Weights of a small transformer language model.
Size: 8 layers, width 512, 4 heads of 128 (2 for keys and values), MLP 2048 quick GELU, vocabulary 8192, 31.5M parameters.
Architecture: LayerNorm before each block, no biases in attention or MLP.
Training: a variant of Muon for these matrices, 907M tokens.
Each number is 128 + 24 x the weight over its row's rms, rounded and kept within 0 to 255. Layers, rows and columns count from 0. Numbers have three digits each. The size before them is the row's rms in percent of the matrix's.

# v: layer 2 attention value, 256x512, rms 0.125, rows 164-230, columns 320-383
# o: layer 2 attention output (transposed), 512x512, rms 0.146, rows 292-358,420-485, columns 320-383
v164 107:143180103156144114146116146101129169063139160131113161112135167136161154108147115145133153089140147117163118134073091153133140150086111112165126080167112171153185165161126150092132144115129102
o292 105:091131123100125107160129119149108099128126097098123139137131152118108129146102119164114110065134130101112084146150187117112165102121105091150144142108147100137142143109099083166094118134089140
o420 101:117140126105101122091117113141121145127082161174154058125119147132158127131119171072121141182115115160146136087138086123168101128120144148119147129120093129118110153067163156084071141143115138
v165 110:136136119075154157117124138165097125127119126190152132152116143125129154127139134174135160141173157175172133127131173163151111114159113136144108150147089105141100123111102107109143114144163119
o293 108:146141099138116135151118126110140181137160135134115127083118133124173090122135128120146132151123124132168163098119092065169075117098122151111100136095137119170133137123090126134108109096125139
o421 096:127096182088154119087128134136149076116115092107165092095162121122109140132163125096147122094145153117073126095164176108107182154105168146094133170155122125116135115145129097101127150151127121
v166 106:143106154169124109132119140123110129127109113119100153128118121157153122105147145089095166163155169116095119124137115120151093195110160141138133108097126118156102130100141136118137166162173129
o294 106:116154114140122099152148131120128122113095136140092146143136143101127139116127154106153070168099184148093110145161135095149148133087125129142177122122145110102144114124138126105105173130130184
o422 096:130131140070130156112148121154146161140131094112131117118093101128133104144184080117120187076154088119095167117113151153069169159159092158148078094146166157171140126137113122133139091095123129
v167 109:116072138129111122126108115148133120126118173069101119113137097107159141124179126105143137128131119150171125136130138088157091133148142148119113127148127119136111117129156153141121144117136153
o295 109:134146125155100136149129122101126120105114178131111153152129149112119146131106132150136084145140119145125147138066129046094167124129183134106110102078146114150126072176153132124128148164120147
o423 097:137110095171149138069135110121141117174129090171112138112141144172131133081131096101141172089136096108109166104155094148141141156118118144149140157153103096102105156155109127132104122117116122
v168 106:107128128117135082116122151095126120137168148158164163112140136106102121111147124143146081211104119085127149115122167151130127112159126129131140141114084172109143129168125108139120067142115058
o296 101:146137124127147089167066136150086120127153145092133135144113131124156114103103105164143092112067116159133159140126141150152151148134147151074136193145136099116113159139119193130155120150146165
o424 098:172133105116116137115197097124109119091130136156143155113150115115096165154159154124073154124163131113163089132155120114085117129116124104157075097123130121171108133091119127105094181101159097
v169 107:171120130109145141153177090076104124130152162115127114141118128168147156105110108143104126148123109120151150123125135154134096182175166074138127179099120149164140099085119147108133092147117151
o297 105:134146170139158122075095122119076116108103124166111142107141136121088078088138120109077103122117124159129115135096109130069140085094139121152096065127106119162121096114120162131136154137144109
o425 102:118129090112120166117126166132131160175129094122166153139141098105170152169120088133140136119142157105120103128130144110145121158119111177111145123128126126114137122152129102129212115080105131
v170 101:132149164135140138154170143142104094105089138159124076116162163138145119150169121107101114111139162156114089103121066127127122102128138129129123146123149120177118141148134132145150125140096151
o298 110:121137126133121134157127123129121121150144115099171106104116138172158137195120107118099137138111160128152182115119171114113109157141127172155110107157162186084124136075100096171138076154099130
o426 089:114107110123158123080121144094164109159090127170102120160127102116147107120137090172140192128112127128048087099112103095118103067159120134118148162115121091153160087105100137103130114138149121
v171 101:158097144122116083133162109157108128158102120143149085131113129146143134140153127167156161078115151083123091124117142098056165161118140113102104086112169124120114108139138155129125092141143114
o299 103:104108146136086110165097082095142138153080139135165116098140120110111129147145156117099091147160129084101196156142136135135098081151135136117123083122113143086112145122145111180170116109130150
o427 096:117112117107117167099154119146119084133111077095115125101145106122115159104138112084154146096153093134122146097128101138176158133126141192131097127140132111157104076125136134127103115122140143
v172 108:097139143175165134119115128105112123153090121124117145135126157152099134130108169171176138114145104095154141136132132099094126139127126111135088096116167123107128148165136085111119121157119128
o300 108:170110141103149153115077121110127136108165115145104096103133120107138100125139099140083169116164113113130089122114127082151170160134125079118113109157130105080121125127138130122140127119074136
o428 096:127169165172118104129181126162130157121112132137100125135132133090105150109146160096156091158121094145142135143123121146109115141133127166131166163142142131133101138080107141125108167081129127
v173 106:157122121144125076131152169174126141123138133143122117168121118103126133116156104156122135149124164155114092136153146137113129133125119127121080136175138114091164146121065090132127127108112080
o301 107:119144152166195160099095151135157106139149140111106088150158132170167080113137154156130132155063116141136144112149127149122144142125128163133123144104159094101088113115157147174034131142162108
o429 095:126100145119111164123103096131096127083123155113114165060152136146106143133131134146119132075177105106099104163096107136115115109159109101108159168102143143163131135115148147095083136144123121
v174 108:133124136122144130124160109108134168128125133147114114134167136162134086130128145201094188144092139136152143104102137108139111106156162102136138137102115101106125179129106148169157120128145151
o302 105:143090150147082151133154169097140119117183115119104155129140095161099128123150122107150141122122083096142133091103127148121138131137141122170138178128155114126134160091156169135101129148087119
o430 096:120151143127143103118099106143133130107102130137128103126099189118146137120119105088099089115111146118102133161163124163145129129160118092057089102098150122173134102131089130133141105138158130
v175 106:116116137139092181123110102173145121121145071186137113133116097135105077133133064108106109096126096081128171101138178147106130096121139166127090103126126125103136066131156145118098153123111085
o303 106:160102092123125135100167116124111136157126132157182155165139157185162127125122128135107157172113091125124113143127117134146124100168137072137167110129105107143099128121118102121036077193131129
o431 091:144142169085109094136099113084131131121084136148125132084109117109122132124095124164131120095131087097119145154148164144128138124143126151146086186095154116129133164120145140133091111170142113
v176 105:140122105107099181128124125105126119066088157146162110124158177126137144177159138118109143130110146092157143141090114122090101163110138153125123144133151150111114147142117120119129146114128150
o304 102:173117107180128109146126120148132095107166119095122134083101123147130151139101107164116164123126132152113113140172143083113113099174109110131128136159115108108147098081106132106138108115146106
o432 098:110131143116137120140137181123119114117130090107106081160123161157140130170106147092099103129124150121133136111130175172153160141118142135133135121074106143119137116100115146087115086132158156
v177 103:161139098140167175152116110140149123162122151102119124140097148141133130122153126127117130095132103087087145127110136168141144101152137176139105142112139102140126132101123085085086133134080182
o305 108:134088142112119139122119152130119110147157112150181159098137113116112118157121100114158140111121123068100149127163124132127156147175183130136117146139147119129124099118145174116073141132136091
o433 097:131125138135148102129147124105111120141143142101156090159138126138135126106096130141087113127132081142140133148112106123163144131169084159138126099133111149158121152129127106142146127091114168
v178 113:131119094159149132109125072099096127131150150123108124093126132108114134137145117078111173114119124162122126158123111122114111127102115145110103104100135154147139146122146124103101123146132156
o306 107:148126132088116110105109109120121153149110157108102147091127110104087083110132131128124132140132102096157095114133125133136120102158163145126109118108147152182081153137159120110097176120148166
o434 107:109124132177144138086126159082118131160119095158105128171117143156172104116157112105126120143122135101131114128115089135144117112152133175089147115134096080091169096095119107117094104103106125
v179 102:116118112113107131156135084122126150122179163132132113133104118100123153129072137119119133133150177145091127112150126120147117164148103138088142179159142151131109126133130120134144123131110118
o307 102:153140160136168124101147118114133124187144137147142116160115145135155098147152128126146145146160125096128128172145137134144144118108133129108112104103102107104114124097119091162142131162132194
o435 095:135114171137119143178135136105116113090146111122147099135116138140154155104128117080140106117075100099154139062120128127137122109130122142144133090110135137092125111114110177098146110099116073
v180 105:151121117146100117123139096141126141130119111137146145134180137132117123141113101095143077133093123145150141177142124124137115131126140122116142169153126120131106142118095104117128195112151159
o308 107:147061091152135129127128156138113147139104131173136149103146118136090101153089130134140121121082130148183123096090101097133108106131150177111134154114135083135129122129122163148092098158123104
o436 092:161131134087074133151125148136123154125146139087130149125118120106135147089141129154169118169134159160089107091171163152153154152145138119164134103150138140115112127137140074085143144102091130
v181 112:120106098118083116094144131104172065125146079101117145090136111145136148106112127144131107113106086116098085152102088210136151143090133182142113115098143145138097154114173090097131119151096164
o309 111:179130124126168121145088094105146135170165128103148095131158121143117126114119182145135125100119104146095136125158135098152145136110102123125148088139180137063160166101087150154153166138162123
o437 098:130166132163102167127167130150131105095131130132113175155111147111153163136092135184113156167164132150134106139158097130137122125137104129125087133138108115148097131134145136063172126130172110
v182 112:144112129087149177135115160105095091083097121114144093149144160136153120117159132089141116129093125122089072128130119117100096163130134164162193135096150163148132168116129076136130114114123092
o310 104:082090142154155072135127121125140161123087091150100112143097116164105138113151182108128151109156149151065121121183141150131117133147105170110120137134094110089118141124097119105145133167107162
o438 099:162092098121124174139130166088123099139160151111125170103154172139141094113106090100137109148092091137149177127084141145119130148140154109123100142118159132116136135126136128142101109138088071
v183 103:148074154148132130151109087066094121108159138143166101105128150121177153184128096143154117091133146174130130166131109119076132128117145172143099134115108144105097134174142113086125099141099093
o311 106:092143135151141108157135119128154107108150142115094110101121118114141154158126102115123133122158093162175106116142090166110141159084140093096144088121141092141149111126118097132157119127153149
o439 095:146145091093119105126135133129106119141117134147153135141102161141156109140129135122128161148089125107084156111131138117135074105146112128103139151139096112149128102061161116127142139157156108
v184 107:174098083110171130156128115138099146118144178146138115089151112101161109154130142117101100160131138185084154156099161076144133106112114147152124137103132135113140137122131140126100132117133152
o312 106:121132128147091139141135129123122150129114113129122156113116148147129096111138125122137123137140107153156141120141095146141120121140124130096146113139168101122128113114126143129057126101178176
o440 098:126137162163133102127124154123098077099136115142143130136117086133070165177115171132137116125136131113155150117121093146150107120124125139124148096130072153108104160123165132108095148133125077
v185 104:093152152159136138133147093131114108126090135144142117132122136123147099128154121152108097108140149121106124147134132080074135172137124149113149144138094125088129177115113089158125104109193115
o313 108:118173136128128136137148147110143138153147091145139122118075106143130151128108150115155101124123133112126116148095113138130193176135124133120170125131098152113100112122109121160086132137125103
o441 092:132112112116133096139134107095156098104129134105157152119145098100084109151122090176133134140143087144182160135147125104147135097119146167186094090136185121160165126192144125146119107172106131
v186 103:106114140135167131100133093122107092146104113139091096109125162116086158150122108108153085125134096149131135160167135081114117130126171116130141140133142162125142135170151127140109098107137126
o314 109:134133126179120120130153163146116132165113122130146114145106154159149156091162129087161099145134176139135151113141097141165116136110129152144109116117119137138085132097103118115158158110128134
o442 091:150137126091148124135091151117169135097172145124166172121130150128105112104128087151122147072124095120100115119149143132125113147117144170166136160096106131171160122114143104102153119105120115
v187 106:113125110142138127118132110109113139103129096157154162129076096140131120176130125153106171126153129133119120131130161121110142111145135134154107086141153114161135100117188089120149134125086110
o315 106:109095155116118135097200098147108084146106140110129079066142100096127163152153074124133148131115133139132194149144095122128141162135087117154106119083133054111134104179111131100086101116075076
o443 096:150099108144114104090132145123171152156119118112116139181147134127107102126114172118128107158112140144109059124133127143115110121094164125111157105118149133120129128069149109119192123089194152
v188 100:115120129140106123123078135134137142112142067131126135136151184131102088116111096097135099119140115147146120104156092067138159168118128132135140079137164137131111119129116173113128108147138129
o316 101:097063145126156155159158143127091136141129164110088110121132165086099108113160111135160092107134095136099077185124126141157144135118148144150172088140159124127117126126124140201101149120120124
o444 096:136175137104141105100130141110156148101136157131147116097179107162124138083146157085139139124135127105106149091081096159124127125119151133049136190122096137130075113105167086097158141124140121
v189 110:128143105094066159182136114142118120146098130114118090113192140179138119130160125151097132138148167128132113134089144074166109089148151143112149139137087117105133114126129127110107105142094129
o317 112:136118116138151097124132151091184123135071114130124126143132152120107143097096138154172137130194106135108100146123157166133141138126175109173106131174141171140130121103117177085116115120141121
o445 095:131129127126128162049101106083123130090119119157135125109126113152128123157159087146121161135091126184143145131136054148125108140128124120077150149130121095127169119134158107140153110115140110
v190 105:113143142159129101121157127141115153172120140126151107097108196161123115091157149099083098114161185155115099132089160118149162157150159141154110112089145146114131106154158138062119149153126102
o318 102:104158111135080132124150132130155114131108128147153124103159152112150126169121144130099138128140128155105102128110144160120163101179104142098095143130111119104158102131109119133153140121104078
o446 100:133099111122114151145141111074071113105137117131154161132137082116154149149133152106117114149117112133155143116159103106109152114152075145154131126149141088077121139177126114147110112114153124
v191 104:119114084148094147125132124133050152133142152158124131095164101144134124150145154156114127121097099080097173132151122086112147134157150164124178114080124125165109128141144143133117112130096150
o319 103:087120126125140136094127132111138112107106144197130146110110132138099093078143145152145152085130117087117161147078172096182119146125070076112100103130134156099141145147185173137112136122086148
o447 094:125082101067172150155135127071130132142138078139146117112138203121170123119158139135112113126166130169151115150195133110104115130131146159143112116188184127165104157109101107148164107131146116
v192 100:149129150108139142127120127138128124122096122144103126180143145131121127113123113111166117126140129108167137130148153144150105159128131130096131130117125131093082169124155074125116121122131121
o320 101:136122159141109149142151182132118140107124105109101091144123156109140169116120088115133112168151129125100087144157094147108131084140133137129143115135119123089125131104130173146155095137157137
o448 096:135123130128127113151089082141150119136160087121103173106109117103116153112155157141105145122116173131094128116084187115110135159166157072130098137132143106124121087138091104108136129128102134
v193 102:167146131127125112096079090172131138138149175108104116096136113129150127135120124107100130149108103077098171108132101154112114116130125154143132087100160123082119109087123143124134120125152121
o321 100:145119153089170097100108120120072110133139118119145153145111087139138126111118118120144085186129103091155138141093183113144159084173142115125149130138142121156094126112150154077182086137094111
o449 096:088134101096111144161122161141120126088163133101166128090118141101140149132145112124162141115163140131166142142163123135113162152110089123163128142154129126124139146169147081138106133161156084
v194 106:146085158156141105129158188164117078108153144167160106117087132158165105152170175133124142177124085167135118155171127113123157119104164144109172125134086105151151152120083148141137161118144132
o322 110:125146151092119160184109080103108129134097137149120145077125124153080107133143113122156122121149129151163123135131121099109143142109132119155104126116113118098147097134164116125140095125073136
o450 091:128133123129166135101097146150174122106143148116150111109134121136121103106154101137108131148136133104090117080090149157140103093170132143134135106156155125156145125156145146104126121137141184
v195 108:136131165133113113118150080137157153134104099115100179136101137128164124111142171129108090111145126113140107113120113117132090113154142093084115105119110146109102171117141142099107156166144156
o323 099:116118105146095087113119168138124131129124102127103114125077111162146105149120122146138136128130116155132146149126108140120139172139165132132144119148119084147108109098132140112090174103161116
o451 105:109114113118092155120111127075142118124143155170143173126139104133173133094145109118176148129121144098130112122096135137148128124089079145159136146174139134098127089134104137114173098156076107
v196 105:100145094153129128063130134140116146157110123119110159131084122175154129139112166146151148105147110110086130148121113089105129126129157113101174156151144157146124130131153109170152119172138117
o324 102:172131136130169162165125115116154151166154135139148162170152141126147115115118089103148147138115129133130106116174126116138097126101127152190114154123152129128123138166131105101075112114130130
o452 101:113122114118083112106134087104105103144118145138141111104137107130127145117114144126134130111148089102141111121134148115101148150159105146183133121152136082112108174143092120111154113137142123
v197 104:162138111104171117125157149098137148111134128114153118103131111155128151134123106137142126153150138119122099110122124152141124118134163106116120121127147105168123152079132171162138127147146126
o325 104:142123179169132114165110121124106120139098121107118132124090155128151117138138108143093154156143101137108159108126113093115124130147104112155127124133149095143157121106141114111142153136145123
o453 094:115137110150112143137148136104106166115105112130132129134149125104087119126141113130158143120098116127131106109115145162098154106108108119090141103125132152085109108176150128119151133106095129
v198 107:098138126114107133113115127125104138091113134106095152148140119164132104118159094121124160109097113127078110138165120162130160118116146129119122066175113138177100124153107180148140164118115145
o326 098:120128114134118106090118113126167136146127149108149160172122138143138125130123155110112158198114082147147111142128126102115107123102140133136112129097116115144149128080139138172073131137128112
o454 098:130126096152153123113138110104155120120129101162096082145137157120117143116076094130162112081158139124120167102109133160130052125134139152113156162104173114126113141129101149117157103108121144
v199 109:114099187179149122104123123124104102133133134103174127138132098084110068125096072162130100091114157119135104145094105121180132129102134188160129145100119136134128119143104114108098083151120147
o327 113:136115140133147106101100158133190151100136102125102166140128135142130113132109131121152155190103103132166094116132097174108145138158099145080124129142152160148113141155149129087120100133162140
o455 095:138129133111128166147148127127120152108159191119111106135125102161140129138142149134089103080172122147123153140094201106079129136131107136151139105122115133088120151111131128116162160125122128
v200 101:089133096156122090102162163132108159123138141141138143144148127184113172118154111137136135114162175108120146147107150128137134111137128154152087149143129131165142136159168127124113149128140129
o328 109:115111170123120097098141138170125117105118154149149114154141111143139142120092159112108185134134152143125131137142153173085107098125141109162161113072113163096162164124143124101070121123094132
o456 090:140144157120170176117130093058108129107138129121132114111129128138134138160155106162152121106140091172146161139125110105135132127151132105145122115131154118132124093120146124187150124137167143
v201 107:144122086184142084104176123113123120173134114139153111129120144162066149138153147123122127162149129100106128121123133105136158162129139131166138126123154136141143145149131106117123120135126176
o329 106:182066126127149155125131152158129118117089080154110160130121159096133138101130128111115119098107138141127190202125144157101126173103127122108135200106077121104097099162094146103143113118147153
o457 091:097154099121138106126136110092136116144174126139170117124124091147130096155137126154187100145132135164141109106162140116168156150150155119066137151111099102143147141081136106146101116089127117
v202 104:123109120129102075146112153153153114134172158103087084163151137095130109122122114160097140151099155161124162117115149148122154138123142108141102124136125110143118111168126134123107158120153086
o330 108:126155116120160148132117112133123140102123156183112129127101114169117116108107101134136129156133168136105138126126118165106104152106069122132075125136116091129147088129110146137095108150152134
o458 089:135137169144116113113137103141130135120130110070162114158117157140142172115119161112106140101131100117157138150164130113172133110187145131174158083107168143109103149101124131109127096090104099
v203 106:153129119095126105137177088089133194147139123095143098098095126101163101121110095151096129144104128170159131098089141149146140139122142167140102125123150148097086127121085123095075102127172102
o331 108:097117095125176106180138128148133117135154114126101152160132153140117139120115119108141119121155145150130115136110088103158123146114126157097120113157098158191118140164128154155149094139089091
o459 101:120120123127141114124149165110125104126118140108162114128135099126168133125178089113114101139113137099128145162149160146097136151152111092119112080084095127126126158091179133153194131075173184
v204 109:092124107109144156150157160150157136151122126115155143136099143158102087146114128111148141110137088083076172157096178159082128110126113142139130141138122148139120186119091095128164174137130115
o332 108:133150155174151108166117150140103102143097125112137139117118107164156139127083145136128089138157179136119167130116153144195133117132131105122126102112141173116134137118171155140120085123129124
o460 101:125151106077073087124121101150127189115178104114140112135156104102126066127139139115121123156108124125150099134160109139113132139086129141133086154160110095094115100126100142119109198095137091
v205 106:075153129137125118143098135150141178109133138133143118166160128115148108148095119135089127112131078125155129094107135161109118165099099097140097109179141160113138120129146092137119077146116147
o333 105:107162117133114153165139092148130183129132135133149127151129119158137139114124143156138108132132117113067163103102145079160135150168099153087127128110123104174139157146148111131108133100144116
o461 103:145092135109155150115145135124134121108099120122122126137145085109100141103129166122166131126138103144149135127125103143106158120113125121181131149108156129078108104116084147115113100148125098
v206 107:087155118146111128138121131141140145089085149097137138153109135131105144116144118154134131117141114152089163136167142112142180133077114125143139113144116114089117105145113144133174166102126107
o334 099:120135099112151101140110156099107133143142108153102129156133157107101129166168137108128153137123139077142091125106112126156104090098128113123141142101131108152124114129091130091142136126157115
o462 099:154088172120117141107175136147097153101110142105136147086121148155108144120074137145107125161128158132110178136136165141128119107153147107162140103094115125152121116124140154151104126178101163
v207 103:100135128131137131105126105134148136153096104129133085176118131110146135096117161132127158143152120113120113154110143086129095102197175121129188151141087161093176119144102057138145118089129141
o335 104:093154131178138137142147171144116106122160135149163131140107093146140175114104090156108100108121169142082113186127141168120159146133127137130121118145112160116149124134091104117126149128133142
o463 093:157114156095115172119124162132154109157094125128105136087167145084142089142179120117136127128128082122160128123126126140097170122103119118097131128098142090111108140102127133086166138144134105
v208 109:146148178098137136071098147105102137141171142064153120090117145133128117100146134123119111101110113150145107125124075154158134140086125112109095125124140153139170122157143147134102139162122157
o336 108:106134124116120138120116116178132127136130139159125120107114122101134072123108168124127208146131128121088138135115164098098142173149091144139106100152071185165121139086132155138085115138148120
o464 097:109115102207127136155195106108165136124097144078147123128127127141101193110144115124106109092159132110133099112166088123116133097106166116093117124124126126167133131172093103110175149133099170
v209 106:141105169148062113089118122130126142142132126143084095114129130103097163098152112127154152128148132106141139146133101134141161102117135160114152139136163167108167131134141117125155139132112114
o337 101:118110103176185131154157160137157131131149123134120167114154098117130153139140107147146121132097110130115124121121173139107107086104112140136101135163125121127155098149127112111095096122134151
o465 098:133182121117088121125132084112124088161126132152114145141150134122101150136128125117093141117155114133177137157111108121144102158106130110125113142155117126143148131088159140104090142099130068
v210 107:127117113129141122120134085168129112149065135125108130074135133099166103112141105096083116120124136134118111176146100164106119136117138170127150158123115090111172142114166090116144090136142090
o338 110:157127128127123158094124167080106075181154135116116093117134116137189108138120153130122121139146137139128130155086110146123115162114145142164121140108098105087106138109104111108073104127136135
o466 091:126120113151135104118106135152134149105154098124139214133114125105085146145148141145124152123152085114106149096148128133122134116116089124149109088165170135164135102143124132152167151118133126
v211 105:139159140118122134114126144106110128154113097106152146095152121120110101085171147131168127146124122097124143124119114148088130140087134128132156143141115139151107110185135101082148076159140099
o339 105:129155118171145131120143075109121174115156141132081152160111176141102158138127108132125111117104097124139146079122129132146148135131117079177069108171088134096129137140148109099141144113151117
o467 097:114086165133151128097129108108140136137114111113135121092118120146132094106115159137123118135117122153112155140117169111126103118136123132116129154099125111131145079135071137103150115098163084
v212 107:151103103112145131099166129133131077130149132120070136153125079161140072122132131081154139129111086141150149107118135148179186122110092088110116082141132139162124159127126156113134121125114083
o340 108:141156090128155150135147111143087153105125133120136133131142092154140105138123106144120122133080117111109139111135133119113102119121170119134150158114120134095158143133134138143089095142124127
o468 093:118107136092103105111077146109145135116113097148126140103148172114158109114184110131162119107170120147130132165150145127123085103125126135139122156135157125081135134148101111153085151121153128
v213 108:148162092075133167125128179071113163116151091148132072111100193128169110152129132113079110116112129097162119125113130067153127162110129138127133127120166150113171126108174123124137143125133109
o341 107:117124123130110134120137130109147138120112136096084154132144118104120126085127137139110126211135145134136068127154131187153122102141108136153139114147138165114128080151133174150152131102111089
o469 100:087144120120124134121140113143083133131120090156166081128123150102074119154138117092109152109125146166163157139118081119117118081166128163112131123116144126155135193148107153172137137149138150
v214 109:116138137146188127144126123165138161128142122183126120149107108130160128144137153071162108104156119163132126121114124101085149133184089125111121111126111151089145130126106086171112102132127138
o342 105:110147095096132131108123103107161144143124104112166108128142128124117126139116141132140141129131118146110114124110117118120154114166132140098094111158147108126137105174139131145072118144118137
o470 100:146148138119177140100128118162142102089126145109067098155116107188149112109127140122159118126143109106128143145110127147144138173100131073119120194132136120110134100150111117145078119105120119
v215 105:107112166117130113142097121162118135120134142153136158121129115157126084117144176129122129114094138118096168167153116128149130143139098134120133116157176109099124177135127115124118135099138115
o343 107:143143130089110129098094120123100106130153105150188084140126125098126123100138103123096118113112128130144122128116056135121081153144104095149189139142185128125129085122157126148072118134102109
o471 093:096144099184145186130133082122128113165125126113111120119089169180086156084131092114170134126174128124103123134108163140139158142128155157114103116135101106123133151123130161067136125103127134
v216 101:135115131098162111116126160118146110147143160092149108076073134130084121121125133125148129120119131106171130125119108137147133124111151126094164096143144141133108125112123125075132165101121150
o344 105:164062134144092196126128103139109128177144129146096090179120111115119133136092100103149128136104146114103130138122149113116131114161171142157092138134146116173142145155178115097111149140131085
o472 094:144126098147098127091142113128121103092106119105119154146162116130163198150119131133101130135163120114140121120161126125127132144127117105135162134093090129072108114110084167156212132090182137
v217 107:119104152149099131146124113137090116136135152158136145107104125130136126141181133120086127108145109111158102174089114153123148154166107163114102099135115152164132110122085126094107133134170145
o345 103:137121120099131175141102092108094162148162146120115124082173185158121130094140132111085116157128111145123111128103141087093114135158132099133131151145137148117126120112137102112139156160093161
o473 101:138148144150118110080104143176145104125159114108115115148158182074129123140144142158167121136120148118158140155113162139151123123091120119158137133102109121112103124157188142136116104110152090
v218 103:125148124162099152103133133106109141123141092108159130131159152145128090119165120150119137138150159110079114107137109117157182134120127114154198198154176137134124129103183083157070086110135120
o346 108:110108131120104127127154158120127160134071130124134133109112164118114120138104132135087142142150140122166123084144155142075101129123131105132106092153169116131161162114131148103138149131092163
o474 095:115184098094137112131102105142164133123126125121121116144171130119119130153127116159151122114118123112125116122134116123133139102152111156127141146109106083106121102173106135161153114087160105
v219 101:150164161180131144132137162121114098187146181124118156143145140180121097128122110091105132116149120114098107123096124122105101149121120126108126129158123108129109151159145112157168099115154107
o347 105:127093205162124097129128119110151114108151165157114143140129111103126173134092088137135113137118156111103143141114128130118131094139125117155096134126081131083178116151115113133135126153203120
o475 093:114132146117125148135098134086100121135120098100134121114139119173143066153140106176125126135101153157124119042119117130167135119122107159161164150125156100189087110119100094089080115116084125
v220 104:128107138082144165129152156157150144182085093116167134160133115113138153116100073097186151117167149092134139134145096142161183110139100121083126109168140127144127117075135100063130132129078118
o348 103:140121129126107120120125146127152134105183094098115105157154158141115145092151094141118106131157114135145190127105161140121138091172084133142121104110082107139140102131136142155179118158175133
o476 098:127120108127143126147112117134141126172104141137087100129150135128102116098144125099118121150116170102114082140120104076115100166107141124162091146120134114145101101194135120126162128111091139
v221 106:140115122157136112113077139130080149126109122166144158112094158108109123097136085091148139159121158108174145136091130144113145128166150115100164084174153112103123103124127113132116145142157142
o349 104:117138110107137100153101137122148125155146099133105156175151126112090112148130143095162130130105139129135127109092141132129134139109146079203091131115147077132199110144122119130118078125162086
o477 100:127090102146136138075164129107129100109100147116059126105116126154166187150143132137112133089134097127079133201130108137112125115128122131075123145134109119177108154107097120133193130113113117
v222 108:119121128132054122150132120117130129134115125149114125126095122202135106125081114115141125105139138155156106137120133121111126161117124139129100079122158133128149172146062118111123145107132081
o350 114:144164166162122121131130131128084172143139154096155113136168131119103132140135176144147111136149092139131155178125108123143162127103121136134135144084114161135131132130136141153061097148134118
o478 096:134114135063106110120130143096124125170109120146126128127109154105149086119130093087098167141109133129141136036125133114137130107144126110117152162181084149114108129134132090052156164090134119
v223 111:112104160084154128164126148089127076167123125131142100125125179108186172135145121113112095153135134153172133142125124126116105123126088113118120109156081135101143089108141143139130121109129157
o351 109:143142128124082131122069087176116177164147130147106151140106146116138137130089108102135153121160121122120138115146195103115136157134132123128166140131131122135119106172104145060131147115120126
o479 095:116136176129155109115116143097145075142114161136105133106120114122093096111145140107124129122117150178147099131112074151109079123125180125094127141087161117148110105105143163182124132172135125
v224 106:169133079150126106135105114130145122119161126123144143144083168136102148105147108103162099125160159110104071150115144161141151166122108130131126141131147087129129143119120103116122136154126140
o352 103:143155171128086133080128146131126108113128106154145112105091094165135088154175127156136149168101119139087128144131101175129140109153116109157091164150094127137067153087132117121092133155152170
o480 102:155104146108113086122151124178118161169106165092109128153167135094151154128099188080106083121178185102146137139154150094140111108142112141106115120106083113082149095144109128055197142102134101
v225 107:124111114100150109102095139154129133134154085168155109181125161133070140152109151138182133112146112118166168170148130122168117116090108147102126121145156115094092118116160166133129150112121131
o353 107:140089152135124143147116130143111107148098113132094136129196126088108135150150101131136146143128133119166117111152125141186123157128144111120164143123115098137131119140059137104160181099105120
o481 099:139152155130104166088156114161130190111134105163133159117121123146128143118152147151101130132149103117140151151100139071102126139140114111191094137134173116119126111176141134146159117151123100
v226 107:115095099100130147133131156152107148074126122145044089166122148168094113107107147116156156084136155123104152129143065115102149146157095156113126162164101108128142161125104093130142090127106156
o354 107:158134159141104103145139141137145121095110155124122110073142103107126129129141148095124143117084173090084096138091139096170124154087130151133131125150124079133158121156124135161136175122122135
o482 092:095097128127177150101095131160101147151129100105154116103127151141118162107131118131151138125099108133139144136110128155112144083151130127157131121136167153118083145112091173103153113129111142
v227 103:128122147144166121122158118138095109119101150117121143149185152128075122139157131159183085169151112124119042149111132111131123118148115139093146124121151146142145119122102175105116130118149112
o355 104:154128137152122120159126161160133135119170117123135131107135094088157139120113107156138115157105172155076153119128126134090143128126087135129137173094103124124091114150063109136189130141145156
o483 102:130115122126156147088111082114124109111096139148129124132107136147142106122183122105138116127149126107153117124117170134117116129114149138125159113139126121166127110096176152159072133112154129
v228 104:119105115126139118127176137123140110079178131119120115113121177160129109103126097103136112130135152150132165138088133119132137142148154113094088108140140116122134157132102146101164126149121138
o356 106:109121102143137141126153137156094133143131125108164113126121120091146108126128147161146119112170180135145129111119127141099117103130129156125171132121152080140150151091170140183151140118129157
o484 099:097103136115117116092110172139127139140153095137111148132122133132130159143117101131139168134114137093133118196122138131107117104115101085131134078134113181115136130136179111128095119099142131
v229 110:169118151149149130181147091181108096137188101056126120146139136134106108120098121114122150110112135189153120080152103158120092108130146119120176104159188166137163175117155124137124142122094140
o357 107:093117116112128130131151108125106091123132117131132109139094119119119153079145126138137122140150161144150129128130153112133077133138162109130120131141118121158116104164093129175101155149180145
o485 100:170128124126137108111143130136132129168128155164098122143134155138203176150153116127111142132120122110091166116103105102161125157105120111143114171125111126082113106105144097101128118082106081
v230 108:114134085105127128124097087092127138156105134106181140153097147118171135161119146103085112177089113118121108109107098106151180139113154098139094128110122107157134129166079111156111109138149102
o358 102:124129147139176134125112138102155143136186170144133141181136128100134115113100193131111110104136127132124167131093103126109140106133127121120150129134157135123086133120122110150101105121133181